Weights of a small transformer language model.
Training: 729M tokens, 2782 steps.
Each number is 128 + 32 x the weight over the matrix's rms, rounded and kept within 0 to 255. Layers, rows and columns count from 0. Numbers have three digits each.

# q: layer 11 attention query, 256x256, rms 0.0986, rows 65-117, columns 0-127
# k: layer 11 attention key, 256x256, rms 0.101, rows 65-116, columns 0-127
q65:145072120152038109109116203166125146052098138099116104108166149161150185196204137159152147074168114085137121109122087139172102089102199135109100060111162175095152126119145052158118133134147148157151128101131159127145141207109090120126101142131146107073207119183087171063129131070156166088153180140228167184094160134224127098128133173146145074095136153157104128125192134130133138094104
k65:129151180104082106155103139228092145100141232158121076109150150130179162121130142163099153058115110162079195175101099136131101149084095052117169147123146148158127152112100113097087129164141237145168154093157138179112185242139124164099139085200213123058169109130133097092137097083134104129058133128162091132086193158151136156091157123158108045094122153172162130042146089134112089103126
q66:121099129156120124124101124181095096119138095124160070115173178111166140147126226155148135148071156132116101194118133073147097140077146113195122178117127162183172126143123125140120137171151143117128054121124120127128133132143072165169055052137104157103117126162180073085117125186146108165138139108064132174165070175091128084128120160144115120169162084139087129146146050151096082087080
k66:141099095129098139143122137133112163110116062078130127113142187176171145176186166115084205168151127120109152151136069145128075130125098163132190169132145168138101146093127130174000106106108117144072081103089080091141142152067088093096121096127112072133132124155157063166058139115175109191097094078104147136220162094148106094115150154164147107112169170135087072099113125124099089145158
q67:103083051131150167113132105092107175130080092145164118128095149169090117132089125107146144139129082123127094160116107133194144107170140187111139103155137120135199097099080202152130092104093135078122131164110184172154049061103145167152176109205119122065113112117128107105099114139118120076098102121152150171152136081162100084102132166144157127044093100133079128189127112140173127079155
k67:161114067131107161081142097087096143121064129150164059070118155175103106103074147085156114063171091052147115150202108114169149088150123173134133108125109108140165143158097125057124160105126158169128127136196151144143147114018170200095128110151096129176117123102169151185123178130104118115074169152195168111132117162136165129148048125157105086095116090111116135110027070095134097181137
q68:134125148109086172169092124095168141133115121127198173156140183130138127099148093125134100151092102100131138172177093155090131121115133086104056142129181136196109176150166063119074103181226128107161144175086122144140173150125117152138128091112118104157090152118156081089160179092186119089146121148161073163138141105177116154125128119127128216070115168119145097063164117095090152172123
k68:115107095135118161117132072076180110125126083093093161159200135130193112121201176184142177188149071124083109159131102091143133187111123107170078089122070079191146113114164061095114100097076131136117116095161115154186167186117032156134170100099165058136100140076156124151137172104117140076083157121157133095137083085146124110089111078089139160142094115109160104114152168098101151080113
q69:119131096128126132134120157123128108135178148091115135101142090099129116109082066181176131108181213188100180124041127103086082195101104163146144113124147144168166124152164140154173148113087137151119088140162104122184091096129120134167157081174139150137124084116154129125128145114199114036161141152137121133150199148127099152163195075093153103110164151107103052078077140095107092128141
k69:161156129124113080150101148137109148136075067158057118099066112139155186058153142128177076100128119204104188157071089148129077133068111159179174086105105136153130140152129106114097115120068134178171121181149125091138121086132162083151130130122172111152078113131162130103108143146107114125165157114205140103220173107165075114178181121040126135156135090117126130064133136178143070146099
q70:149146126074117157134157127103080167143134168154084144097125164215084128046112141065187108081148117168132121167144134085117167112153152160040131087122123155158134139124174165168106137199116168150101106133143111157106121144133171148116168132193192118155113160149094106103154142145083118156094168170118226115173089104117071115064061117152153074101090108125140113062107133144086127116094
k70:143126136101103199144129083118064181137189101089156132155114120197088188042093111185204088169162133078148129111112098137111143158085128051078133066066158146167144171104118103127137144169159163107147161095192084084138084118107129068103085106166135165206122127219131154115169183167091110173079183162139143122079093080098085160114091121141117058120119074211115119083116126091086110156150
q71:118115136109124137131127163106130098098128088066146112188068180158116107163135206104078123152116144055100123113115106098118115138104156073145121131100148128148099104118112118175141133128144127098070122108137111134123152096084146146090109120103133130083105132075114056139074153152121230143172187173122159164088125134150125093184052193093120066145136179129164143165187101174143138046123
k71:090094134086147089172099147084164149153117125057117058125079142092109158136114100147128168148106128055048120132156105139150096136143095124146147134113144170129125126178098084168165102091163118141110108152161054113068119157184153129136147091118131123138142152128068115179042120147132155122099101119120150122067131118149140077147092178101158202169124116122144098114147183126145153064149
q72:140128165149194166131131202116099135160119078090115107111174090046124160167146131079161062138191057134131104123147117188133142086112106118130134111132159164107137142118078142111114115135103132160133149066150109180132159030129134137113104120152122148135161127071139069098153009137136135110195108169154141123170105124179111155084143182127144064171156106108154128134102082067104110103150
k72:168078118142139084140209062126107170122133091082131124162090082068143140167135111106199143137135110164141160138105105132138113148135130186162160120143152111101151154035104128195099103188150102190157158098112147129101193027148150150152065126137127181147121110074150074088095074151131126118169107128142104158112142091198171152124107136099180104186155133125164080073100125085140125132114
q73:097091113144120105113073138112154083145075142045107172072102143138162092169071143134144116133114136148161140093091126178124116129138069091141130130143109097156180125082155118174149155131137158123200147101138152135134113084102130104100097154140097133119166144145107168101126131157058142139113142156068095138086125133137105117156151054099188119135179126036122174143056124084128083115135
k73:141167151154152056102135133140161083157105185074092157195167163162078181147158099077130077163145150153179143177154081145121106100114094119127137080148166053095142116138139148127135118125106141157161145103134142125100083131103146154075196095103047136101132046107153169152149169153128139169136088099054187115054080059087118144116198129127106114111120101113157126159138069103135120148152
q74:090099080188115103139093150131098056127128074094066144131088136146157148127177137091131152164109109114067168102136097064152132068133081064123116100164175120103116112112077133113133166115143095101149103118152114184158147084095159203164163117065133112157082121120143165111214129126147122152152075143080126120201136169108107158142167042194161124110134155063205117147139112111111143107116
k74:115103116117097115088125187096092067131147101158114164055127139105139163177144178120127125135093114089095121099124217125104120145100047155186148131153120095079196120090062150211108115082164100109168125130189116119096109137087108173121152162144110157184171174127124161139184138165120139145125090139112136161153107135132146112118184111207121169129116076090117151178101148086100182141170
q75:213115144174149156092087126141124183244181071168090160144125132129137091124181160157146176121156103082145145085110077193123132109156150133169160130114076092167182164086140116175124119129113087106177183105090132090123137136088155106113151126067155132089069159117180055148133195139117078088154080117135118082145075100146088089148197086105083116159131105091153147133151154078081140058187
k75:170147074103070156143142055122174152172115086118133140164156120070112075132159112145170172073087121101129169192057165136088155165138074118132107163125091077163102134154132126115122101101065103118151062124179106155144153099098155142141103078146067147086120160091197107124078108137083088087066102222108133090105065123122111113104127134084150086124153113177184144152244142008128126096126
q76:165176123087130102132107153188140125115166037181060114136173172130119215113105165091126149096090133148158114136122135088098103127215143131161128125159149147174136125115112137081155152101122102144122071116125041091127110093140092084113076166127118093133125146133146127113141122112137108142126177112112031086177148097155186095143142086151147147123079064125120161097138144135131071129089
k76:135118132082170113153163105086140121081162065172157127115142099132130140140095207066133161107137131150148103138086067063101120151181141133134154095218093093139099129100114151132160124109125087088064182198098089132146141096184121134152106120157129164127149144091096092179133175131179116153183110067107113116122146153115115094108175124111171098105103136132112178127136178099148074067116
q77:129144187156163124164128096159113121099105164162099100152179125078130109133143127117086140136078088113088097147124076169111096230135115123161153109181120081154143198081083178200161105109080156133138106201144151094115152156080103149119109126209112103180080151128080110144128081151083113136127095103146097119092103162157110118121111149115160122130112120149090145114113087112163137137091
k77:107091178145146191153111156142145135124102155204126044097176112132102072113168161071102206151092166078091137127133130112104097084153143136153132113152084060117127138110133184158075097114055132145131120150116092104133097218093068170085111158150092175176129158118120173131101135079170042118163135206126125148121118210128089160151100129115154114103113154173159154064096069134167133067145
q78:179055055120039141126108100176189091071178093129152160070091176176100118117085155132069141159153149100128111095156141122068146106154146112124102220100146157119136127180150075144135113173094196079089061166106136112105091223089136075129139150117133098082094168103122073133082142138098139123100166118136149143139132122101152088139070160106124117190152092097150121147124203135179140105153
k78:138144122151114148171158110129178128117148154097179171068181154149073135136060103138072102111097136117109112108140104148165093107120127055136195120093111180115108149105116172174126133062097125110083106134039134176147137130152112128122102128139148108090105162115194112128129117166128153077088087107125158130089135032077146155096132193113107092120171102148122134109161164078075143128135
q79:113197130111087139164127121158107120132117130126148076131151109088122149131132166142137207098104175197172047119107106126137137105165115157093090158078174150167123145132140140128083147147157053201079102171047178149102138141117172080154130120129142120105140188115133196059124145122114093145150154136096148135118147124080087114176094182071114088098174084178142117145166038160138167146112
k79:127103118158111090128154149091116182128117133154148205171128139127128098101113132093111184098150121135151081148125149117160138093144063166112141202092148167174144169115158236131093077157149166134097050091164154138141154123135133061171105128090158119133153101130111092142130086146175110123143126091109064107139245149086124106147082127080093103120142088113113093108143038115136143137172
q80:067127106113148121107132132147116111176101096139114079137112154088095085164195121085091185134122133103044082135128118093174132175111086099150120186105126146176155114090099096138105062172141113185126139051147093160068153138158153137122103122126101095079166165095165155152107084113136146168120210146131173141060125092097058064118123121130198135114130159134121110129161144083040145146165
k80:072118140169170213119072120212202122188123161082129087203056091133068155122114161157112123139156195105087087142134063052108084107104117104162133170101133096139189093121135108120074105172102071143058057085124087066125204130121137134113004154124167147159166156123070147203119133092148188113126179116164124127132112180165180111173182156105153136119157174121103075104100080067081092063129
q81:147072133120155151124095121216180113106182180107182092166155105193127120066179086129081072151104045168146149111116125091133139104131181178075133115137190148089069137126103095189141065118129048055166109122099148194150141105101112113208098098137128118065132106101188136103069101165127114145141162144183132131141147152157151143151160141094111171123152119174042098133124177164155125123146
k81:139082086106123149149087061153152127173177140128186128097156140154177151063125127100133119118061068091169158141136076153135185126119132175162142119163067177082092093138139142169140059091068138126183131086069123139062136141115130071176139064108140097078131158131234102081146130114140047155158128097139124129082059166159111137124166166060040206088102084157008142127140156130060124142138
q82:122135121000127132155105179130108210161098151147175147094090121138192133101085137120098129148165050158128183156122133116117128117194129103104095097088086074099100159134120144172171140131136092124179162120146115129097076163175113133148146135138100137168164071154110112151068097157105164130101140088142107118136050119126146102164129107209175078146157110123115151203133106115185071144172
k82:078133092104152115125096160121117196090148172134199040137132035159201080129087181105135114136161058161177215167128084120134119171200094073035062099084134159088127165149090087161129119097149161104155202064098153171175062129146121140124106055099082088160152096084119131135093119148116129195133122106149120172099089069152112071159151101164126071140122115126152088131163169153176111116191
q83:090128162120145102134123110080120157064120052162187091123085126112174120150168143123156148098191085114173123129126183130124098130075089068145120151133060082104184107114157152137131200162149118179126187090083132073140125086195119085125158174099118089064115113117145120059189101044144167107124120103050159125121102083112090100161123174109129197108103116133135086124096134123183129156116
k83:127166111140149047105166150135140132090125122195151179171054163094150132140106164115152129118173140164059111132139144084118081146111061079188110123081120144123166130162135141127098147117142080137188140078095036172185216133120163169174131175058141058053120203167088129109099080105149172211116114075114135120117133114166146189134164094119141099121077093108124176135120203089221065169136
q84:162138093140149109215114132112156169142188154172126098114179102143101109165110097107179125113151132149161109139083156135156088179137146138170120088173147128068113128163109105128162103089147126060117144148135117121121177136171073127103132163182173139175097210148120116121037092120091102165126070113077121096108168123084099088085134071157126155074129145136127167160075138053114131164149
k84:128119200162084090095179160142182079105147085185154107125119129165102120097147165096166120087085165102137102109121129110159117119079166185116152071185152110121136145134105070122154137135129146127151114127135126128136122152154074135125111141114138086139168088149065111149175119126111088175114109110085109159197076101090109112200143122155107116095136184146170106160148112127170140149135
q85:130140124143098120069090123130119138147098132114107103162125087165135117105062159152164043098131118034131126144083170153136113121084118149212156159188106136138161049167093148096089177127145088118092098139114138034134102094117196135156138151121086139136116164084116159146058117183165126086167164081080142133054131170081116136124122154160158180122181127126106135116173109154132173095110
k85:160112125091086087156130157181097112130110097074094138201117104129129156085093118094148115148135127151073106089101106109138152095123069151145137199128127166083094095126176155114096167127127052160093086115139137107180093071132158141096131148181111131069056139138119121210131142147165094054153073122122149099184166177099118142177075167197223157145156123133093129105138134104119078102098
q86:115213078140165184117162058137095080179111145090185139122152111089099060129140068123112110158172182132138108093183078105064113125145129195124205178103158148147149109106102118088053205148086201158149145121157108172154181113128098116197119147159066150126098135186151099144098136129168166137124124145126098085162111113113038093160132092137117153103116156106118111206114172127105171141125
k86:200169153157105160063109121197122145129160051213158086159163136103194130102118116153115073149155097114090067149129088089130135095058152169124130152123136181180096117132060113123130104193118142182107118133117093160129154086185136140160187085109118159044065166178103116089111136091145109149084101181068143149135126103118119119145139150111166163132139167142087085126088103129148140178084
q87:115062118137084090162152120114114163158128111128099116143117095098171084112054157127110141126110086120113102172173142106074073120156124132096074095155123119155157115133191097161093184103096147098127143149145102164181140114092136087084095193103144150101131100181115134079126197119150179120120103106112159077093126118174103158112124114077160065141062133163123066139150117089067151158123
k87:131094117089135158164133115138137151106095144138120082095090070137111121122133134136129171141168175203162120110065121159149103143121164144175049127125135120169110169059211079127095151118131127109163113171195109103154146060153141202133126111111139156183112091146104151085168165163119122099101043146073135078094121106124115167112127155193104128051071121108091150179153157145098144142116
q88:154200131112143114103124164164175208072140147047132145116067154174111007077170147113040110152161133186154113177137167129076118088075174086160161149103131091119165162113186137122151164101114057092129133124194146116177117089109125114155139094165161160117137121174120174084101085135099118156093094050107167107111157117124125154124126096145132108036117172116116093101131105116154085164164
k88:185152089102162059132113127128159156115144100143138123092080119142113092132191182176079119072166066135167152111177109103086105117110138168064153115126160127116149108148142131138141129129128087086169140169168155053141156120071128122185090053180087185142119042117145173080110107120071111139119087092129148150116141169086082186090193092130128178182164159086089143088165118163148088112160
q89:171184045152111121075120119162099086086115172122110119045145141116112138182100176123139123151086083115162111132111149110131203137211101180158131147149110097107147112126125107177162097064104061133080148090070128117107080141111072062115121108227092138148141141158071157094144144158184099132115160195077120113173186095084101116089128088096104170110141159101122143128140129103245113154122
k89:151051171121143090051172166091110055076115168141184100130125144124170150138091223109084164149187152081143179145087109108175170082148048118204076116105119110093169049162121167130159064073094054139118118144131103104112074139143150112171117176210112149151122131158076164167126137112164116195099123161095116137093130097136087119145133101101067126160118152091105150140139116136127128159113
q90:134119143148085133135148131084162096030165105156124133113136147119122143140150164127074142097086121173111141155106146136105126078187138145166122124124114120130076118164095106153141194098060131160186115099084167100162159113180118198159186138143141147056091174149138153151133169136085135113099167100152137083150158107047118116179076176042123091138118122128099185175139133104089154171193
k90:101132120156090122101101099130146158078117100145199116138145165141122171192085065110102139126097134129123143197106181151162097093237151145134049129063067175134155090158109101182129168074120161098130133116105201094139137088109150163174141161111107136076148186140148105173189157106157113078096136150170103097141167152084105110153100082107119117120115089104127165096137146151118132088188
q91:175123198179116136088086124070160190118218163098102138071123204109126167132122059124155097180122171082184132082127168137122083110068154119133143086062170127086102139132139130234081135102097095126126142180187087056153143180142109154113145129201162104111086131121168064178140112099129175070111214111052114129123105165116121207144057109154072119164150172073168144146109104155120143100140
k91:094041158154060183128053111094080114056132133078089150070123116141128154096148096133120105141105237155074149090178073096113106172121075136130146173168164158134189123115168107103165114132053158111127118142201092128087080106143181155161197070151103125126134157134154091202177096119074133083114111087101155173204130165110108186156086078146151076189187169079192131100191137135126191073147
q92:121128178140158089090140100167095110156133137062123045155102126031181067111135160102147118124138116155120080156104062073087123109116066075145145115141044166199158111137158129106179104102163174163085145221138114046147144161124091172133146085081123098165136090178104093137097128150172101140196115153159111151104125159120128126208134136092114128041166112100125133091202111104154108147059
k92:179149206160155155154146146161157141121086138071120069119148167168134120146064119104162126098113089173085125202105115047072105182097090169152116176065132113174165169177121160168124120105100136129115132117093123130128122141133037170114139088036040096165087148136093155149081156122143112083153149125146102066148079094199127076196120158120119204066196119104124108142217170121202113120073
q93:076084150120183122145098092161145138153146110070167041076073173117151167126116147147098153132144152166117109116114143195143130211141111108136148088154100147074103137193040115123194097140103125130079091167069158139097150119099145185060096146172169132105127157158110088098141143115148158077136138121147153070163172117153040134113070159094152144125163127149097086130169125156150123111211
k93:126109142133166096117153166128178190133120090113197100106080187179127121159138102171150139099132156113156144091151150166096092135185120157097100117137119150112057132157069159182139171066137163102191155157149158167019145123077132178122118155138126129064166131155104131114116141047153160135171119129230090098165049090062092145118097121116128141168138120150153081131146091142114112135115
q94:122079061153123182155156159114116082115119060131124120160180126144090194106140118111119160079143130124111165185130112092133146031076082035069085128178154156122139070122121116129144069164173125085128101175088130149139127069092169113141061094148114085123108130080124137110151168080050121101170127079188119126065070144141124120169130117094118129118191139121119117103090112151111136092169
k94:090106161131134182137161160079118119063123098124137171104215127183113181148127152176075126118055172100190082126102162163155131115068080107115148116116153133119140115042099121196145102139175136118151111095123143129127154135079140159151158074094136094144118135071085141118060129113084133139116196042167133114060153110131177149096159075212076205151187120149021138094126098044110146114182
q95:087092122153081144141076141118109153162126104116099147109116110087122121078088148093066049146168153112191192051170086105063153058151101141150122130201080137133193199111173142127159126074129125078161181171101134166107195110182106135172112059162102132111111163167130149123124114212162144070165118167178173188120175122076115080072097111129098110115146155117139133141148095121119111131072
k95:120133101161153129164060148068154149145136117183073105122133153112119114127135071148132145104167113097170200075166111074104194130131088189092103133110102114119188137078112119114115115123119116162147156176131156218118125077121128071180111144129133172112139108103140131085156119133168085149106110172163142061052138174152131140108125053156151097135151157141166150228135163090113151134155
q96:097123116163176177135135111118121175106136165086102111130146110123198067079178086169086227108133128153145114076100132099141073147154102135175098119138132171100161088106184112126155069190094142144093052141114110141130073154080103151157107139152141167132134136114116084102084166148122092141190091152134098140149186146142062088137191197071134113176145143193076152035140103082165100093141
k96:193079098110102097167196096132138085155103092145208071093155170128231095084146131119083135114101089137126153056094108167120106126181149125091128116159235130128144139114168149135167113186130117132095074145118111178160134112155109093145046117178164151162126114120182080109089158112136100176131131181198129152145167032148094131168100123093130100135166064115139143080143097083114123112100
q97:122135070123130096129155164122133139183139100161147148132087102119151101123146157079139122044140148114108077127158149154149160148159147117170110212075111138102134167134109134094108116116145103088161107143167116159141050136194166138240148138176130173118050130104130143070081156114120128085090143174134124125122144125102122186097086101099084096108131188113123073141121182134056135108123
k97:120095090084146079143114109152137111128170102118103092003116074182122152181126192138149148153134152120094127123140191183133133085157051128114078134074123187185142156105035171074184088106131108118231094139158119101175135071154136079144091060112159152181036132138114152056089077114127152089114136101113135057162111150101089178101166149062087116150149141132170099160087129152068126112140
q98:115129125088093120133091124127117143077123102099121169071073139122068142209112148179122099131213166145096102166097168087168107143118144211131197167208175173131098154133149128151122157130128168128073168042108190098098056126193099079130163083184126109095098090086123067104116155134125127143053158151059082148145164114127111044127166139167156128128153165137119093139113142153098088069212
k98:137066119156138083088178100149147162126109100074139142187148180112130158177167198108108114136142125178137139186172117174197057123111161109129174092085119194182105133184100121145115132107117096142049126141075203135134155185131181095137089102156100152108076133145153093087153162100108127142095207118041194119086086076187150120182083051152154058085139110153101103124120146112071139094177
q99:211145116154077092130143098131110100101146114106115114149159117158118109114125132183146118126117105191162061150057110128147117130162146082180122133195054146117173188174127173150086157141201100177117103091161173121152177122154150120109125170118075071058129109154109155111177076114117118105168084121134076142172124124158171127060113130114154174186082187126120117114071112156079153114090
k99:203132115099159161087166157141141100068185154097072132204145130112136081123166136082108136069094092123092108145131121183093099133118130121096108121164107127114161177184114141144090113111174108149143112081116167141193171062148105077081182108125105105125136118169090100082137088185162121119131122132086096153139149120130172140080046110157095180158083092109123125147091131138157171081182
q100:189087183088201115128135128141172139076145127127151150170150147167088156155110129135129141093118122164147071112159136048180196097231062108136156065107151078136093094108143119132163152113158149147126144053131129112147113151151175126098137132132115123124118144117086145137167107152148106139136114224174117127151117167122150157136182115111084125155080066162130133154075106079152141081127
k100:097114145110214184137159071097090113080103153142103111164149125085175129161106161104082178141108122177212128097129121170159163156150098128165134127085130115157115101114144028211154130148114071111143145135147097142079156182105146088141124122146111127146148164173066132112174074131148123143133133146103191126142147141081118163186192123139111129121085085127132132180112096065158104114084
q101:149114093113127192090145065123156144126142133158113174119159173067173110140170074116161123194081104155191109125116054160178113101094133152196081137178129159135105065118138161143084121110156137173161095111177127106169164098143115137193139139164139138106076157143132128119205126112152111123081126197189082127157129188121081123179113157120137139124076149165080085130149134150140144162195
k101:073138097178097153082139044157157153134134188154065107177108169117115134180137121130184119152111126128144144112184111141082132088035168069133083178121130119115183062139069083074137127084150166188184093115117143161158164078125114094096132176136134129103089120170115081077165174096140143126086096151159117162118139119039110145182129147126111130107055176123105122117152159095129141145160
q102:137095141152106083162076033145136128134128132172091091162162181181108072117148149126085075185154154180078097011096139128117093159133135155136110187175102107141169082197191128068093100159121102120088125153107150133095108119136046138125158143176105141107155115196110137102126134113097151090124172193143104192162122127155087171138172137167132154124158140159122070173121119158107182076141
k102:097078163164102158201069125141116155171085133178109116142106103147122088136111130114107163124127150142070117093181105090201109070137123200157078181172126133196174090153132136082114126089091136096081123129125236152131138185164108130142162165110148130080159093168151122108134166106080117118058100113145114088139119100120102149128118109158119163138192072152136103143114132135137114137168
q103:134172116225054136137076108110164139142185060120113106122106075094107069084096133160114170149167110172167043145163108129125109140123142159087117101083071143135096130125087156139164137124172157088114138058123136191087178138136087155125097119169110095129098121157094184156199104127110146178155072211117083148095113111122165089137143144112169149136148075126196072145159187180125148159165
k103:139139126215120204148140114142125169150176159138139137085157160123061160107095109095165210072156116127104121112115190156126135102140076156066140141102148102130095202074095146130156155116142134130110186161149125156152155133198196072116103163108123122134071145163068143117111184124150129147103137199140079189070155064085157093140129150137123173133092144124123070167170146155082147103164
q104:178144073128093146108199129176133145107101091148108146103147137138182113092122100106162100162126142102143112149130179125128137143139068191116164163168132127150114196184105085129146157086137131049164131146173108153059135118169076163053103181096162126126125137150094077132191132098152097157180121127103087153098138163124200151129133177146136092114149146106076087107115130105053102137174
k104:214131194150121170114156147139107154132132120116108154197153145053155074107132178100163102127105157125160171079091150112141086141082109115131128108151156143128151117123075132162151117149159166120118131139165135095153139153130141122080101135122168107166118111122125074103146100122178125140171153159118103172140072159117162138117106127181169137097104145141132169185202192100066094118120
q105:198176113087205155176100083212175160074121155185104099090105103158149147176108129158131153158146105134069174125097112172100146102171154086189131098165172136148134119129144059147128107111129173217186060141125099122128141085142116106156134086124126121093110145176123148129141052119187121142125130136122134085131159157091121150131164232092109144112189178055135178097175088103096088135077
k105:127074111132182124125146106145112104110087078172137128144107113124157137097064107115190175136191109157123174167169156156105145134160068078124163188162175099145157133128137022212033140107087080085173054104115118114133170101152091168119175178132047102122183106193173138149179171184231144116118109109183104153169138108116131084158141141105091122118185210118158142123116088080024153059134
q106:102124110140116127153080172167118180129086200125094152114119101119103111119120158187144167103154152173121087124092158203064085090098139120132135137146101161116083199136134108131099203126186128131164106150139131195170156102091162123157131073113149131108087153130067103176139084176144058102141118125091083119231169099160166116113166134095099143146091071175106185162103135102091185141106
k106:153113144156068098079126109167110137125195188114089113187179099124132149117118139146155176106123086118139108131084117168115067090185159105119111096086148080130135162113181109209113163181151122178200108171130132152126097087121138104138043114124111067103123099146136149161141111156149102115135119126152082113177180138078141178120158107146154134091150101081112131174124140156110108083071
q107:160120063108049090088098123152161116077131111075189120133156089108121124155121105071093097084123148106137102154181063197075115174091103183074164165127110171088111147140135131129198107143147195162100139161124159077205096120105137136120128108126160221133150108115170114168101145143150135189077101131126123113097114135154137150072170106101142134104145114086084066151114099155145082087091
k107:158158139151137103103124050219189169110106149043121123086180172173144144097149138122114113117108089085176125106154112164101141118111138134172170114113141215119109109124153126149116165121035175130099165122139127114227057095140154099120163144147108142101064116174157184149124080088089107158128143155016076061097135132088169074055136090126176118215110067100135083173176124111150105131072
q108:064154158084141148142159148169160130131075080124142102162130122148114106114099110182050137124146087128147119157153112130135185090076162196093148088098146087101143122213126144152161111163142108099147093180138143106110186089111094080144180157160097157158151205159132112129147136139092114110119104127089088196166095093114138141143097149091085107155139115103172164110136160126098093126120
k108:132099091087138142067200242080120086158070155099141092154164138129124132100114111116076115111110099073172112148125149124157187105127135195090143129126146129109158087126088110103099093169221145074174116143123134099118142076116136120135148075079143146102151132146090103081123099099182128107109099101095089149116068105154086168111061210124108119079118120097159107174111215126081110116114
q109:075176155149162203094120109111063125146153013062144206122095148118110123169176148127156153125149149131108141100137108163146097187102105141159146130108150174084021156114159177102145111093151139203112159133085106085190198120176055078088105101135121147180108076084168115112146165135110159181126140090094101055200105107116141078072147137142157081088149137101171131179057138136119064152144
k109:096209137176142104104151128095095122085124082096193094137149076141115200197182135126173131105142150111116099093149106080074133116084149050162168108136137144092055155119101112135145065112109121109146180123203061161124082157102044140165151125088072106074115113110066032134097170162098150146142164085089144154240089138121126070133137070156165063162187101133131126157072103132130084095145
q110:116042152176127083108121186147145137153103093098132124123151121165121153163134114096125189144192149106143105130132134127142132124085085066142139128175067095091132164164106141118102148148102090140101113123095189096152169185134128116108163044119081135155193142106161111117122091141057093146064067177189121125199146177123128156113102115060171130075171207089164087123109198113139159201110
k110:112137169130130116136084141139116151118115154081177129068141174124088051164110098138115158085063088106176101061161132091122119128066066078156154118136161069074133131186153141163094134078172088172118105108174124127112109098088103088173228154168123116078102174081147138087144121148227098155129108081108140140124112120101129130119111100096090057176168159086137051190117187135137124169147
q111:134134143094174101087112106119139057137148170139122135143083106187115123199091103106210124137111153140161170133120141155109120181159121080165166158082146149145137148160131146143199118091097183110104121123194162167096110117126162061090131173133133130175089117212153179127138197152147086140165071163076134151189143137125156078135127164113119110115174087113159135079103132141087105118097
k111:171183098146158128137141102101064070154144120065085090157112110112154142109141107134126198135190185115154181091146116122128133121110130157132195097171176125140099183205099114142141202093112151126083117148192116147127147078128139074082120179106105119149087143132163215111107172122136176136145081100087100135188119158073132149134155112116059144097209099162154081135055120098130141139123
q112:165115183034121082102161101153110100142100129199171173137092064216108089173103211122135124127107130197139091143123120152117137103053115071196119149124119192131191084126166164130077123140183115126104074135164153155128204129069151103090135172145161185069159167197141151165127100134146120104164089120083197132168143115126145114137112132108127144140161158092133086079117110124122152149141
k112:149160125108109104103184164149156163198090156142148173148067101130105171132134142145111130092091157118086144109141115085165140120078168136144123083172128171184178043158115087159075099104142068106131090161121139136131185126110154101106145052077124088134131103181175219140127169121126139064157144115068126138114113114134105170141126139171124138083125141141139085109117109140174168176190
q113:138150158109123057122142123142157143083082140091143105210059117118174143145151128131106106132176190166065078178166083168089158131162122152215144135109148093106098170181188211055150149146137195084109121106158129139094132160118102173110210123117097104129128120176126106124155132115125147135107170165158147082117170191152096137138151165117173092165141095143114174104080111093153164081154
k113:150128222090099079134157133112114174168160124052140062143125118137143124095113138182106086103144165123063127143137147118117103098180116130176147165066175109078179141118097129095139157127109111109136173178116139141095182133116168079159165121113130125111130108144134101144131087123175117115129182181119125100116123128190101146119171135129126088188106144151089141108118120184172114168102
q114:118107132126114216161128159198225141107213137164082174084148142158118158087179118113039098144142082132177121109104150163145140081126070162100118058135085188183151133125084157153149117106144130163134082175059147081107063108130120086127129157082190152136121214125094083172122138087107144150152141155167130137112102176108160112099098149147093170179112148120081158150119122133106118126158
k114:176134090060152151113152140160166134102131136181128148090158126075107140141083062152075133123084159166255164089093125151193142165156047135143102174143122100163111113149108135147178133090122119117133176182073130171122087102160130079106113133114134115148125135140103109175125175082127090084175145178147095137076110129124078091051104092154161140118117137049060103165100156113122094056146
q115:092080146072188147066112154138193111114087130125102120163118122039160116061124090103142094110118059175124183125184153076100107129142173156100125098088163092098138135150076192168158117157137170120086193126071138166130108078199102152102160102101081180118143116100179070129100112121128123118171174118133152185137124109124035092159114118099152167085155147183139124122109092148147088087113
k115:101099137157106121106090092089167120134093112087108111110209160097121097142133079131177098172162098115106120167169188127113149115121072173103160100087172108107143163173117130057114098161186193136091200087114133209148149105205113138129094110059152069067109153107113113109113095121145082121121128123132183075086187137095145076181131193137177120093144117114084124100098068165124083112140
q116:149131210103111084090109085126145143137120086179126074093143108127098126092179099097214089053114135175211197070104156163086113129119089127047100153150173062115142132029108140099110080183117126131046043089168174140108134141161059138154151117029190074147124150148159087163090111156096133115153169064149125191105142119175093151142111149091113173097163074105189117100130178130148106124133
k116:085117175080097114144138185129138164184115109149079095035169169090148116140148128136194115108129117175170089105048150108060148150145060083094147073162162196125187121148096138109171080096053153174138156127192113096092186115164084151137164160074127136120072121110155144174129171125030119121154141108118068143127134156113130106152091134133134117084195058163071111118099137140154102134193
q117:097152077141103109122127172124117104110203130098130050165149154156071144133091142089120151162083061146090094107108200178141059111109128134164137051202161115158178199097133096092116183144131107145143167151173158201116154163144120135110077127155075165102122122109183156090154106139129121094083139203089127113094151158063135136089154127153112159138089141198129124115152134114130148156179